config.yaml
n_layer: 16
n_kv_head: 6
norm: "layernorm"
norm_place: "pre"
positions: "rope"
bias: "none"
optimizer: "muon_variant"
lr: 0.00282
beta1: 0.93
batch_tokens: 131072
train_tokens: 678500000
Each number is 200 + 40 x the weight over the matrix's rms, rounded and kept within 0 to 999. Layers, rows and columns count from 0.

# o: layer 13 attention output (transposed), 192x256, rms 0.125, rows 127, columns 0-127
# q: layer 13 attention query, 192x256, rms 0.113, rows 128-154, columns 0-127
# k: layer 13 attention key, 192x256, rms 0.117, rows 128-153, columns 0-127
o127,190,240,238,286,169,225,161,209,223,243,325,181,162,174,231,205,174,213,221,189,250,191,141,269,233,229,133,121,256,124,216,250,240,188,259,245,188,238,194,210,165,171,194,151,161,194,236,220,133,220,109,258,235,198,285,208,219,272,176,201,187,297,199,188,219,186,235,271,228,203,169,280,158,252,156,285,180,177,159,172,240,180,223,267,202,225,213,171,131,187,157,194,259,209,207,203,248,175,243,227,187,167,241,184,205,196,216,272,240,153,180,217,125,177,179,137,218,116,205,159,180,192,135,193,200,147,172,240
q128,286,233,203,220,108,195,205,301,202,182,317,305,249,270,250,238,166,123,205,251,163,142,111,189,115,178,169,232,177,244,233,166,315,211,127,172,223,181,193,161,239,214,182,207,232,190,156,202,200,207,228,207,221,173,142,208,162,195,225,163,228,204,302,173,240,230,200,227,185,190,185,302,196,195,219,224,225,160,159,218,170,192,189,193,199,250,130,185,210,180,211,154,233,171,135,175,214,229,219,181,195,223,228,242,205,167,182,119,205,217,225,129,186,181,188,241,250,186,192,174,254,212,121,263,232,186,149,148
k128,229,143,202,197,165,248,280,218,243,172,176,189,200,234,193,192,210,173,286,204,251,205,179,215,176,204,214,171,211,253,176,208,131,258,234,223,165,235,201,192,137,190,225,234,206,244,229,193,160,171,242,228,162,223,204,222,199,141,161,250,173,206,184,160,207,206,181,208,152,185,187,206,249,232,200,198,104,178,181,155,236,233,265,195,228,180,180,228,245,253,177,192,181,195,185,214,259,159,215,172,215,270,229,188,112,217,178,247,267,155,148,231,222,229,261,127,159,187,185,208,214,178,198,165,215,194,198,191
q129,204,201,186,246,234,208,188,200,214,157,219,227,192,184,215,203,182,167,217,228,182,159,251,211,198,224,201,181,211,236,215,212,202,203,181,193,179,211,215,190,224,172,164,170,218,190,210,208,222,234,227,202,162,185,209,195,190,186,195,210,217,217,194,190,236,218,188,207,183,201,208,188,174,197,177,225,192,210,191,207,219,204,178,208,187,201,188,197,202,199,239,207,237,188,180,234,200,191,192,180,224,206,238,223,202,214,206,179,217,242,165,229,196,227,190,211,210,191,207,184,209,161,222,188,192,213,204,194
k129,193,236,172,164,277,202,188,230,234,202,198,231,212,182,199,282,202,187,177,197,201,173,167,187,244,167,183,215,184,176,205,185,233,199,208,186,200,180,210,171,193,197,209,216,227,222,254,220,167,164,170,204,182,200,196,224,227,241,191,196,190,198,195,142,226,221,211,189,177,189,168,189,237,208,225,153,214,231,196,197,206,225,182,157,213,212,196,154,183,199,187,170,152,176,229,234,202,193,163,201,175,213,186,206,196,215,243,171,230,185,211,177,196,206,173,187,171,209,209,196,204,256,233,206,192,199,239,188
q130,232,202,229,182,178,196,210,183,206,198,177,166,253,275,185,182,164,172,175,206,189,265,232,168,154,206,221,236,173,186,218,173,196,182,144,207,180,178,201,216,174,236,195,186,238,202,248,206,210,209,211,195,212,199,161,195,197,219,241,202,172,184,228,208,169,192,185,189,188,204,175,195,269,185,200,168,192,238,177,242,193,214,216,171,217,213,222,222,215,222,166,249,153,165,181,184,210,229,202,193,184,200,234,197,215,226,192,211,192,152,221,180,209,203,212,169,217,178,188,216,227,236,196,213,228,199,146,218
k130,204,193,203,154,227,189,196,211,163,189,188,200,213,202,207,190,208,210,171,185,231,231,175,219,195,197,194,191,200,209,182,230,217,196,203,162,211,202,198,200,187,190,217,210,198,212,160,183,203,216,176,195,183,208,203,186,198,181,209,239,203,190,209,222,196,222,201,201,188,217,194,189,206,196,220,193,220,182,215,176,211,196,212,205,174,179,212,186,199,185,202,203,197,155,218,231,191,159,176,194,166,197,205,178,198,196,198,232,210,214,216,197,214,194,167,217,202,204,201,203,157,234,227,196,196,230,202,184
q131,120,213,215,200,193,185,179,302,175,189,221,184,170,162,238,179,230,220,168,228,272,265,230,187,193,167,212,238,159,286,250,290,205,133,131,237,240,246,151,201,166,213,172,144,104,240,178,223,199,201,200,235,171,230,267,210,227,221,201,183,221,227,195,182,168,192,199,148,208,194,233,236,204,150,171,127,219,197,211,182,258,205,223,245,204,139,264,231,225,202,152,164,229,185,198,242,175,212,235,201,233,189,182,201,203,230,197,155,216,175,169,237,257,180,150,194,174,156,211,183,192,167,149,258,207,203,145,229
k131,170,242,195,207,200,216,227,246,247,262,193,208,199,175,180,177,199,179,211,202,170,198,189,193,217,195,222,185,195,217,172,224,196,232,244,197,180,202,194,183,160,211,224,159,183,187,193,193,217,199,189,192,199,140,210,177,165,204,168,211,234,210,187,242,190,193,200,224,214,220,218,187,195,191,214,199,212,190,226,188,187,208,208,233,192,205,168,266,216,160,252,199,172,199,156,208,194,238,214,217,205,184,194,209,193,179,212,204,198,191,194,191,184,203,236,192,254,223,230,201,174,234,197,162,223,204,203,189
q132,253,139,216,150,190,259,184,162,214,177,181,156,173,235,173,258,181,178,183,203,239,155,228,247,216,180,167,132,227,196,222,194,198,238,279,313,283,228,209,225,229,215,289,169,207,209,217,154,118,238,211,239,194,191,239,222,202,261,169,181,156,289,156,211,164,160,272,155,237,161,268,143,140,170,165,140,226,250,204,186,226,161,133,194,208,178,184,172,199,169,191,240,167,234,205,186,253,158,268,185,234,182,217,152,172,164,130,151,172,161,164,182,219,208,216,164,178,251,213,149,256,188,198,211,184,193,223,185
k132,224,111,185,250,154,220,240,209,171,195,238,117,208,254,222,128,162,196,217,219,220,126,184,235,222,153,236,206,149,178,182,218,217,243,252,291,212,129,281,261,204,199,216,190,199,248,158,223,179,173,256,193,120,190,226,262,174,255,227,157,214,184,192,212,228,223,236,176,171,140,175,202,214,200,204,149,190,268,175,155,194,170,212,221,210,223,97,197,226,199,232,203,198,219,238,255,266,182,150,220,157,254,99,175,147,244,156,249,135,188,227,301,164,152,161,151,196,187,211,137,206,152,178,218,162,204,236,225
q133,227,167,173,198,280,86,191,261,191,220,227,237,140,248,136,185,167,290,202,217,275,273,266,127,189,274,153,147,213,287,153,234,82,198,116,215,227,135,240,202,230,188,238,197,179,185,147,205,236,164,191,176,280,182,145,261,189,159,229,220,193,243,236,197,193,209,177,182,168,167,140,131,218,260,160,163,312,138,198,247,221,120,135,200,162,164,186,168,207,204,224,294,268,245,176,237,282,146,166,163,181,162,180,222,231,192,102,196,120,245,183,179,217,121,212,274,180,82,146,238,179,262,166,154,214,219,237,322
k133,186,314,219,189,168,137,172,195,104,247,204,166,202,210,144,268,155,286,95,179,144,186,129,141,232,190,173,149,200,182,170,106,111,250,129,202,330,211,162,294,179,242,127,314,94,219,210,237,170,288,292,213,275,180,143,147,270,218,240,324,221,186,224,230,100,126,219,161,167,178,197,163,258,239,168,89,195,202,164,157,277,208,185,182,212,150,162,122,241,153,222,156,245,273,193,196,113,255,185,231,125,121,224,164,251,116,108,182,193,242,191,165,189,214,149,242,232,137,283,210,207,239,211,239,226,234,219,256
q134,209,272,221,208,279,255,106,216,179,203,270,193,232,144,245,199,284,205,184,216,210,177,191,288,249,277,213,243,190,122,205,201,222,259,292,173,158,158,113,214,152,248,176,189,270,214,173,198,196,287,169,196,227,178,187,218,145,128,173,162,221,163,174,235,219,179,147,194,139,169,322,95,187,196,268,162,210,173,172,232,151,200,55,263,193,203,226,244,118,240,272,224,239,294,179,169,170,165,144,127,257,190,212,182,272,298,162,147,249,216,164,190,215,189,120,179,120,292,292,203,228,288,216,228,133,208,174,218
k134,246,210,224,217,199,243,163,212,231,271,222,221,202,174,89,266,222,249,279,159,245,220,257,205,236,243,206,239,161,286,231,165,224,235,269,272,70,204,129,264,219,158,214,237,212,162,194,238,134,245,260,190,244,217,144,202,195,172,215,193,157,149,271,166,135,137,101,323,177,207,193,297,235,248,149,226,102,128,179,165,205,245,173,218,192,253,322,248,271,218,206,219,210,159,152,180,241,251,221,258,231,106,130,48,322,185,214,206,147,231,234,113,230,147,265,172,170,218,121,233,81,253,153,167,176,227,175,174
q135,172,202,137,161,202,182,227,163,196,153,199,254,181,176,202,265,55,261,190,218,250,197,271,171,243,278,286,247,221,258,264,249,183,88,180,249,181,226,164,246,212,150,177,211,179,195,217,290,258,286,128,235,177,248,202,166,169,258,150,272,223,191,162,175,161,245,194,212,282,259,218,150,200,180,145,139,188,200,205,206,230,144,222,190,154,169,135,196,165,195,240,164,210,172,194,162,213,158,175,188,294,200,269,138,133,144,217,182,244,308,156,163,296,193,255,170,259,183,142,210,134,190,262,176,164,222,202,142
k135,282,165,152,105,165,242,185,176,217,172,258,237,199,153,203,160,164,175,186,207,152,153,176,189,189,284,124,240,226,189,195,202,177,164,201,140,151,221,186,130,167,210,180,188,141,154,135,205,250,274,190,166,158,237,180,187,148,191,185,241,123,196,232,88,301,296,189,208,279,243,235,195,197,229,195,136,177,175,219,219,141,142,213,171,153,185,228,149,192,152,223,172,247,264,199,229,153,161,311,197,273,180,191,186,148,156,212,196,249,205,138,167,184,286,153,216,225,207,223,311,189,248,165,195,138,270,267,169
q136,35,231,225,269,216,326,201,243,292,152,294,286,95,229,233,208,172,122,109,340,178,8,139,206,245,95,146,235,86,278,177,0,149,196,150,189,170,184,207,252,198,231,265,176,211,205,169,224,85,204,222,189,196,143,233,207,226,182,203,171,261,174,309,184,245,145,172,195,319,240,129,210,227,220,216,294,167,290,221,232,173,360,219,264,194,206,119,231,238,171,242,183,144,235,186,306,136,288,212,201,324,216,190,275,171,209,146,228,183,196,220,97,189,250,190,287,216,285,127,159,280,177,217,154,229,149,190,283
k136,161,196,140,182,198,260,139,208,204,177,212,210,160,213,258,245,168,145,236,237,208,225,268,162,223,189,184,232,216,235,112,108,231,201,160,224,231,186,198,166,188,191,266,176,165,195,216,124,201,179,201,251,218,193,242,193,214,255,218,214,213,266,227,205,221,168,211,184,223,218,189,211,219,119,255,219,213,220,228,201,279,208,220,187,214,233,165,231,155,204,211,175,187,235,207,178,220,239,179,200,158,205,201,210,161,251,205,175,243,172,236,196,168,164,186,189,156,184,195,177,199,207,250,221,194,137,208,198
q137,170,221,215,198,180,186,226,196,198,195,220,177,202,206,201,170,179,168,186,202,212,219,197,199,190,187,193,224,182,221,241,197,216,200,181,205,207,211,177,187,220,216,209,149,181,193,206,183,213,199,191,209,202,195,192,199,180,215,192,204,182,211,204,209,194,216,200,230,192,226,189,183,186,212,207,196,202,222,186,189,206,220,206,202,198,158,174,199,181,212,189,192,201,196,164,226,208,187,197,196,218,207,228,206,217,211,170,182,228,188,172,160,216,179,205,216,230,161,235,217,187,204,191,182,197,194,200,193
k137,197,196,178,263,185,250,224,243,216,228,240,224,190,207,239,205,154,134,185,264,159,205,132,206,202,112,188,159,163,170,209,188,212,159,148,235,223,242,183,222,174,195,207,209,191,198,226,251,183,192,190,252,166,169,303,204,237,228,224,146,191,235,194,141,221,179,230,217,144,188,210,175,186,189,198,195,226,212,207,174,159,229,204,200,184,242,207,177,207,200,183,159,196,214,215,160,208,236,196,162,217,220,242,199,203,153,237,174,243,192,238,226,223,294,250,192,134,151,203,200,201,167,194,176,176,177,221,249
q138,265,188,190,187,196,149,205,172,200,186,181,224,189,239,160,258,202,218,216,221,200,155,178,258,196,242,195,210,228,153,147,165,181,236,240,157,183,167,246,212,230,193,175,244,236,209,158,161,192,184,205,202,192,165,231,195,196,182,206,220,174,208,183,186,220,233,212,249,248,205,177,180,200,198,240,211,200,241,223,182,153,189,193,129,177,238,171,167,180,170,230,204,200,183,230,186,197,163,178,170,181,169,211,188,154,164,225,237,210,220,223,204,169,214,188,216,189,231,182,189,146,231,256,165,199,195,255,188
k138,240,181,207,196,204,185,163,153,185,166,210,199,211,239,217,217,188,228,225,199,235,194,204,226,191,214,173,205,228,210,222,187,179,198,179,203,224,193,192,220,219,180,192,244,222,213,207,200,194,179,193,215,195,239,204,216,209,199,218,202,194,206,202,176,183,232,176,172,197,163,195,201,211,178,168,178,169,199,196,202,237,198,221,170,208,177,212,156,202,232,165,191,224,197,213,168,197,130,178,197,187,230,222,206,200,216,226,208,189,209,203,198,190,191,191,235,187,187,184,180,194,178,203,201,160,194,196,203
q139,157,200,219,221,172,212,208,192,212,223,193,205,233,194,188,137,186,218,227,179,204,198,184,151,228,197,214,207,138,173,243,189,193,187,174,217,220,228,171,218,188,192,224,181,192,156,220,229,225,204,222,198,227,212,171,201,210,239,211,182,223,149,230,185,200,209,175,174,183,201,207,194,223,234,184,167,174,164,164,209,205,202,223,199,215,166,223,194,187,221,181,191,216,207,168,188,190,243,216,231,206,199,165,220,231,239,190,176,181,171,188,200,226,201,209,170,202,157,210,209,248,214,163,222,227,197,183,201
k139,259,154,181,187,206,195,179,161,171,162,184,175,188,218,218,231,215,216,189,188,217,202,207,229,181,219,179,229,197,189,196,230,210,222,206,172,212,206,205,191,216,216,189,221,201,220,189,201,200,201,212,191,210,216,188,223,197,185,244,203,192,182,198,171,182,207,213,194,194,208,179,196,195,193,186,187,200,197,193,190,212,198,199,188,212,173,205,140,197,236,179,209,218,187,224,197,213,183,185,185,192,198,209,183,186,210,196,221,202,210,202,188,197,191,195,187,184,184,191,191,207,194,216,204,196,201,209,221
q140,257,278,216,146,134,207,147,172,177,125,163,260,196,205,159,256,244,170,247,239,207,211,221,138,148,244,195,150,279,168,137,181,150,227,224,207,219,101,141,128,113,207,96,166,174,267,201,177,184,228,212,239,239,158,261,213,228,147,198,234,218,271,150,174,229,121,193,235,207,180,198,179,233,104,254,209,206,84,203,278,254,204,197,271,162,229,179,149,221,206,174,148,159,202,197,189,251,214,127,198,178,179,300,178,216,196,260,262,226,196,244,178,159,255,149,194,274,224,207,261,226,221,139,178,217,177,191,200
k140,302,158,262,138,222,236,114,182,129,165,198,286,170,175,214,193,271,170,141,262,212,172,133,182,195,205,171,190,192,203,258,224,201,165,241,166,223,217,157,257,210,141,151,132,203,261,165,219,179,248,256,259,174,119,220,169,152,111,246,302,228,224,163,228,205,104,236,294,201,216,193,199,178,193,193,185,223,215,282,239,201,187,160,206,148,171,209,126,294,194,165,238,194,161,177,156,253,156,158,257,227,91,172,186,201,211,98,201,220,239,239,185,296,310,195,174,156,222,247,206,215,177,137,200,209,195,226,240
q141,162,219,244,168,152,137,183,175,195,178,152,135,251,189,181,195,242,182,223,182,172,279,298,282,240,130,229,173,145,101,220,204,162,259,222,241,239,165,259,215,131,269,184,284,153,227,249,175,212,199,155,253,211,253,207,228,182,214,215,184,184,165,214,188,150,166,151,177,274,228,225,184,130,215,228,250,251,146,248,266,244,240,218,214,224,203,249,257,161,171,141,185,158,164,179,132,275,177,191,229,127,195,234,228,170,270,246,244,189,203,169,161,211,190,145,119,164,184,229,166,226,194,218,257,173,250,133,302
k141,259,165,190,220,167,208,190,258,213,192,200,161,246,203,167,181,163,222,206,232,241,249,184,192,192,101,194,199,307,192,211,189,194,188,225,175,174,157,228,281,111,160,157,192,100,169,200,229,135,216,135,284,236,171,205,210,250,272,155,135,236,193,188,180,139,261,240,257,366,167,220,176,136,82,250,163,199,243,171,180,153,238,249,116,195,118,209,199,275,158,260,197,262,180,175,149,236,92,195,211,138,152,205,165,207,260,235,206,156,192,265,242,209,304,278,165,191,220,214,177,201,219,139,156,227,241,153,286
q142,144,253,215,170,117,130,229,231,174,197,167,203,201,164,193,149,274,222,115,119,219,150,173,177,253,278,186,254,169,223,192,120,222,181,230,225,238,161,185,177,265,268,145,164,198,246,227,209,173,153,186,209,186,187,216,108,254,102,220,205,173,179,217,265,173,189,159,287,193,119,247,125,178,235,281,208,189,145,203,114,271,270,135,352,202,121,174,153,156,194,234,176,216,212,179,209,224,194,255,211,246,224,184,291,191,298,250,212,223,263,243,182,258,206,114,179,146,255,184,169,146,177,190,113,276,230,241,164
k142,151,257,271,287,156,134,241,185,171,282,214,100,159,99,112,254,242,256,270,188,192,209,205,267,194,188,205,241,244,274,209,246,179,216,247,196,124,277,186,166,211,244,242,185,214,140,123,116,81,274,163,135,187,179,164,166,217,248,183,158,214,157,177,222,186,115,236,260,122,159,235,180,184,181,308,198,158,185,194,233,244,238,219,231,234,117,214,164,150,213,149,203,181,225,274,194,228,214,141,201,208,231,243,227,179,176,279,216,199,213,223,114,132,181,226,221,142,191,210,182,106,70,171,231,228,205,193,228
q143,203,153,194,201,230,201,219,249,183,233,149,249,234,204,165,177,184,131,182,191,227,131,165,210,252,186,217,119,253,137,175,224,188,158,240,261,170,156,198,241,242,214,191,250,229,181,202,175,145,258,211,181,265,223,245,221,165,133,206,156,110,117,146,212,262,176,273,188,280,108,230,240,221,153,263,80,224,176,147,198,175,255,248,230,246,137,199,243,153,138,259,113,285,159,185,212,267,282,208,184,216,172,215,143,138,182,271,158,203,234,214,191,92,231,153,274,196,119,164,196,222,170,195,255,212,197,252,135
k143,295,190,236,210,226,210,198,128,155,236,262,222,221,134,244,55,196,184,249,183,242,179,244,258,264,181,128,228,230,217,172,152,243,167,151,160,219,172,133,170,207,217,147,205,236,215,211,208,238,199,234,292,171,243,167,203,188,70,243,186,257,294,174,260,145,117,144,169,198,239,205,250,194,239,212,167,272,196,162,242,213,178,63,102,116,192,161,173,275,105,166,140,250,101,208,221,142,236,228,256,220,222,173,117,239,126,175,215,238,161,194,298,209,166,186,255,200,130,168,189,162,148,253,253,224,181,217,173
q144,182,238,145,268,255,219,183,180,198,174,193,126,153,176,155,237,220,234,220,229,223,105,305,260,257,251,246,158,194,208,223,253,191,172,206,219,198,173,185,261,147,249,223,225,140,198,164,171,262,204,151,146,217,242,184,142,149,202,242,119,182,129,174,211,272,217,241,214,201,180,220,222,184,229,209,226,255,140,245,220,172,156,197,212,147,189,263,231,206,125,148,236,231,230,212,192,158,220,192,228,206,184,164,175,249,262,240,199,203,182,203,240,207,147,132,197,241,185,209,157,187,267,159,178,251,229,262,231
k144,176,223,163,178,225,230,174,187,241,169,181,225,156,129,134,197,195,225,207,199,144,160,275,228,205,224,246,228,142,255,231,160,204,211,221,184,215,132,172,217,186,218,130,171,194,219,223,182,224,235,244,209,314,221,215,201,187,194,153,66,229,184,169,139,181,247,175,230,189,237,154,251,156,118,252,199,226,207,159,251,217,219,222,190,187,123,228,222,246,207,167,194,237,196,173,146,196,155,224,193,170,215,220,212,213,221,185,191,205,201,238,216,188,268,195,129,231,215,148,193,236,159,196,133,208,248,248,279
q145,318,180,192,179,143,199,292,238,209,139,180,267,185,182,121,181,225,252,209,183,232,153,286,230,130,145,191,267,201,150,166,178,143,170,212,127,245,163,262,207,237,251,213,251,252,187,177,171,207,234,203,227,239,252,191,242,158,164,138,192,220,176,283,152,205,314,166,205,171,184,196,198,174,158,320,161,189,148,148,207,213,212,207,199,231,207,225,276,177,246,146,56,114,210,173,187,170,229,202,171,192,183,186,223,179,186,250,202,177,166,239,198,179,216,169,93,203,225,212,209,209,182,179,291,233,270,201,124
k145,290,194,209,193,247,211,243,241,142,276,212,193,136,149,123,141,232,158,226,229,191,205,196,255,125,249,191,213,187,162,262,218,184,141,254,142,151,90,141,250,138,140,206,184,234,138,112,149,190,224,208,327,154,139,288,202,204,171,111,219,244,185,279,153,171,197,274,174,182,221,256,225,171,187,191,238,143,199,165,237,155,161,90,205,230,290,243,156,352,286,161,247,162,281,262,225,195,359,245,191,150,167,196,187,218,222,261,176,192,201,286,294,244,238,218,163,211,132,124,199,235,219,234,174,109,198,255,118
q146,145,157,227,198,195,187,208,154,226,263,245,158,191,208,197,186,223,197,210,185,209,167,197,103,175,248,123,153,261,150,218,217,229,94,220,159,218,235,230,232,202,143,136,194,231,223,193,201,126,156,134,169,237,156,239,198,241,202,213,184,242,271,186,236,175,134,163,93,226,146,208,153,212,157,192,204,208,192,218,251,212,208,188,181,177,208,217,197,185,239,250,265,199,168,193,259,179,233,186,227,182,224,103,132,181,144,206,223,241,202,186,204,120,158,241,169,284,197,184,161,111,158,188,185,234,286,189,93
k146,170,252,199,209,186,284,196,272,192,199,220,233,215,174,178,144,154,202,130,189,197,257,256,200,289,182,82,164,180,261,166,167,207,168,190,159,268,256,216,202,268,141,156,180,272,215,263,170,208,222,142,138,186,157,249,198,188,240,182,192,254,254,211,276,177,197,243,153,294,155,176,253,179,142,190,186,142,163,127,149,204,232,168,160,171,139,210,216,168,185,228,205,208,220,135,249,126,222,176,188,162,224,151,250,194,121,182,217,224,254,150,236,235,197,216,272,175,258,283,134,188,149,158,222,211,249,207,196
q147,131,205,239,121,149,224,146,169,203,221,277,216,173,273,195,192,192,165,191,216,163,265,161,107,194,193,174,237,235,173,136,142,148,263,148,255,201,233,252,236,287,182,208,138,216,238,254,110,171,169,230,226,128,231,183,194,239,287,153,218,218,59,151,256,226,105,232,170,172,243,267,160,217,201,193,190,245,236,198,236,233,233,220,243,168,239,169,108,171,146,256,232,245,144,202,250,202,92,327,79,237,188,205,215,143,196,189,228,136,249,245,187,233,207,268,171,100,211,205,193,191,222,189,243,177,139,173,240
k147,188,255,164,223,195,208,219,209,192,68,253,178,168,216,204,231,209,239,215,200,249,245,193,98,104,203,234,221,147,179,118,139,188,228,218,262,137,213,248,180,212,256,156,166,220,207,169,119,124,155,246,228,156,183,215,35,196,224,193,178,189,206,230,199,180,166,157,191,89,145,225,275,247,300,176,163,139,179,195,280,215,261,247,199,224,241,238,97,234,237,194,216,247,302,204,233,202,158,200,182,174,307,159,113,148,225,223,198,174,223,150,149,182,261,206,131,206,98,230,160,160,216,89,275,197,219,226,188
q148,178,209,200,167,225,213,185,209,195,204,165,218,237,238,171,153,247,208,176,197,216,246,281,139,261,257,233,306,217,267,209,205,119,152,186,134,202,231,238,258,225,323,222,195,238,169,258,220,221,149,145,183,288,140,152,197,254,247,143,146,232,136,197,215,306,211,269,233,127,166,156,164,245,205,179,187,221,225,207,169,182,196,188,153,197,212,182,224,257,107,180,263,240,206,114,214,185,193,194,209,205,235,232,103,197,290,207,197,136,173,105,194,256,182,158,159,229,194,306,267,209,259,182,182,169,211,253,203
k148,199,230,158,174,228,288,241,201,30,269,228,201,220,220,215,175,212,231,215,181,176,206,247,225,208,184,210,204,204,220,216,145,229,91,187,210,224,270,151,221,187,264,162,172,281,221,97,69,264,187,190,133,259,205,169,176,241,235,228,192,280,137,243,147,190,191,219,203,216,173,84,226,227,293,225,124,106,110,121,161,238,218,191,221,215,230,192,194,272,232,183,171,214,252,182,218,172,225,185,193,191,297,182,98,161,105,219,252,278,237,63,202,181,262,224,210,160,176,140,267,256,222,148,133,248,266,157,283
q149,280,213,168,219,131,243,182,143,246,161,179,209,247,231,131,150,208,211,155,166,164,241,195,123,238,173,189,225,149,163,198,184,189,295,233,273,174,198,188,261,134,220,188,168,222,233,261,222,199,233,160,199,267,148,336,235,188,259,223,188,230,211,188,246,148,189,227,223,237,232,209,216,229,265,241,189,188,161,225,196,236,186,264,205,232,207,244,231,188,168,176,144,224,181,194,120,273,201,171,189,223,181,219,217,223,283,237,180,265,154,200,182,229,188,175,204,67,235,163,267,268,204,224,202,149,164,197,188
k149,165,117,303,261,167,192,139,233,247,233,315,150,187,169,165,185,185,231,170,261,153,114,156,134,170,177,224,208,186,190,216,214,170,248,214,240,60,79,174,124,150,215,166,152,173,271,191,247,164,229,201,145,206,188,205,146,61,263,286,282,168,198,205,150,279,194,185,275,139,204,209,224,220,277,222,219,228,209,303,221,235,196,203,205,244,253,197,168,253,182,210,111,234,168,222,184,211,200,251,274,271,256,247,111,208,228,195,178,246,210,247,193,204,230,168,181,133,233,173,306,226,177,156,204,131,231,251,213
q150,205,241,129,269,219,292,229,192,233,227,211,212,253,186,233,192,221,173,220,122,208,262,182,134,215,177,183,160,223,230,225,139,187,236,165,177,207,149,252,265,209,204,197,160,170,167,182,228,225,84,253,236,228,168,134,210,196,252,133,169,229,117,246,206,256,214,184,201,144,205,216,148,270,223,216,176,127,192,164,163,164,130,176,214,262,205,227,227,248,245,222,235,152,265,142,92,193,199,245,191,250,118,185,134,236,301,176,224,175,253,323,181,226,262,119,246,243,248,246,123,185,163,242,193,284,184,240,181
k150,182,262,254,186,201,241,194,126,179,219,287,266,159,174,239,210,210,238,184,205,214,256,288,205,186,195,180,153,189,221,218,224,223,149,204,199,190,277,199,236,224,223,255,180,139,273,230,126,123,289,200,161,261,224,173,228,238,195,175,168,176,122,268,94,188,167,167,200,140,234,157,229,305,136,165,233,152,218,176,202,190,242,177,213,150,132,290,258,197,235,143,231,194,226,158,203,267,187,150,223,221,77,152,156,226,281,163,119,123,227,222,152,201,250,208,165,189,221,122,136,159,166,264,192,254,217,166,200
q151,242,242,180,205,222,213,143,203,170,145,157,224,246,237,142,238,214,226,220,242,191,231,209,188,247,254,163,245,241,204,355,198,213,154,152,243,164,193,178,110,71,156,158,196,175,208,204,324,188,195,129,201,238,179,223,214,154,238,233,189,167,163,260,150,98,207,224,256,197,180,138,219,159,211,227,294,194,295,230,258,166,212,137,209,250,275,196,227,235,125,277,195,265,149,172,219,149,133,150,238,247,200,137,219,189,205,102,218,298,181,220,153,177,212,147,199,165,209,123,200,153,215,284,202,170,238,244,199
k151,244,177,167,274,142,196,160,286,144,228,197,126,142,265,152,221,250,186,166,273,182,244,140,224,222,288,134,217,189,286,142,211,147,272,205,293,191,171,256,123,294,117,194,314,213,133,299,145,229,250,133,191,265,197,209,182,272,221,136,285,211,188,266,211,196,241,205,106,209,125,154,224,168,143,155,232,172,173,218,120,181,175,214,208,267,215,205,259,195,215,173,196,294,229,205,195,145,224,123,72,184,135,268,237,256,199,312,113,212,286,186,183,187,255,216,276,208,235,267,225,240,211,299,280,250,128,150,149
q152,154,215,215,168,181,285,195,313,197,165,239,229,169,233,253,210,211,226,202,187,292,194,190,158,182,180,277,233,207,155,182,179,202,166,209,240,223,223,223,215,118,205,257,160,227,186,208,191,195,204,172,212,204,168,245,233,137,211,208,211,231,224,152,224,187,174,155,96,170,235,193,206,272,202,208,292,218,195,227,242,212,207,157,182,105,173,213,177,160,191,233,244,201,145,221,216,222,193,263,189,229,236,248,208,176,263,191,147,244,221,220,276,156,199,153,221,173,219,251,226,208,157,250,141,161,178,197,158
k152,214,129,201,114,188,156,213,145,238,166,213,224,207,140,181,215,228,251,187,173,197,236,249,149,108,230,221,211,153,175,239,82,219,165,193,167,192,116,181,190,152,244,121,138,197,193,242,203,149,227,178,216,307,218,259,235,45,269,200,170,238,201,210,257,190,240,136,164,234,179,177,193,257,225,177,216,195,182,185,188,268,195,173,193,189,117,247,213,204,223,283,167,245,179,183,162,170,157,226,238,177,234,257,193,257,232,170,242,267,226,121,207,231,174,202,127,222,248,141,209,155,229,249,123,152,231,226,190
q153,143,177,301,240,260,201,255,223,229,142,231,213,150,185,225,187,194,188,252,250,185,153,175,179,225,175,165,251,181,178,88,249,68,165,131,233,170,200,221,159,227,298,194,215,189,235,157,224,175,189,170,186,252,210,223,193,222,225,156,200,260,239,203,181,279,123,186,248,247,242,242,159,187,245,176,151,188,198,139,182,228,211,249,162,253,201,159,166,242,289,105,299,40,177,283,241,197,156,190,249,193,279,202,182,148,247,248,295,189,178,230,143,215,161,242,205,184,258,183,278,150,227,134,194,180,201,254,270
k153,106,171,198,223,158,172,91,204,210,214,153,87,169,167,187,239,258,204,189,213,99,194,175,198,193,203,250,273,221,215,281,277,178,151,161,180,202,215,229,270,168,249,108,231,132,220,193,228,204,215,172,139,232,232,145,200,161,308,148,191,156,196,131,162,254,157,249,200,211,215,265,236,187,190,249,184,162,174,114,177,240,231,275,167,176,152,120,122,167,255,165,159,125,172,271,169,275,216,206,211,68,242,161,250,148,138,123,229,247,159,231,287,206,243,197,186,201,213,233,213,212,170,181,191,158,307,271,335
q154,218,242,179,147,118,151,132,232,186,229,212,149,108,180,188,169,254,207,253,171,200,191,181,186,214,213,166,130,310,229,241,181,176,203,239,152,131,177,243,239,217,133,294,229,196,198,210,204,306,207,265,123,253,227,127,243,174,179,203,207,177,212,193,245,141,231,219,169,152,179,164,174,140,273,246,176,225,181,178,148,193,188,205,161,204,297,256,177,235,200,210,232,195,177,236,191,260,171,282,189,237,211,177,202,118,197,147,192,177,161,248,221,140,210,266,207,181,118,174,152,160,158,260,221,232,176,214,202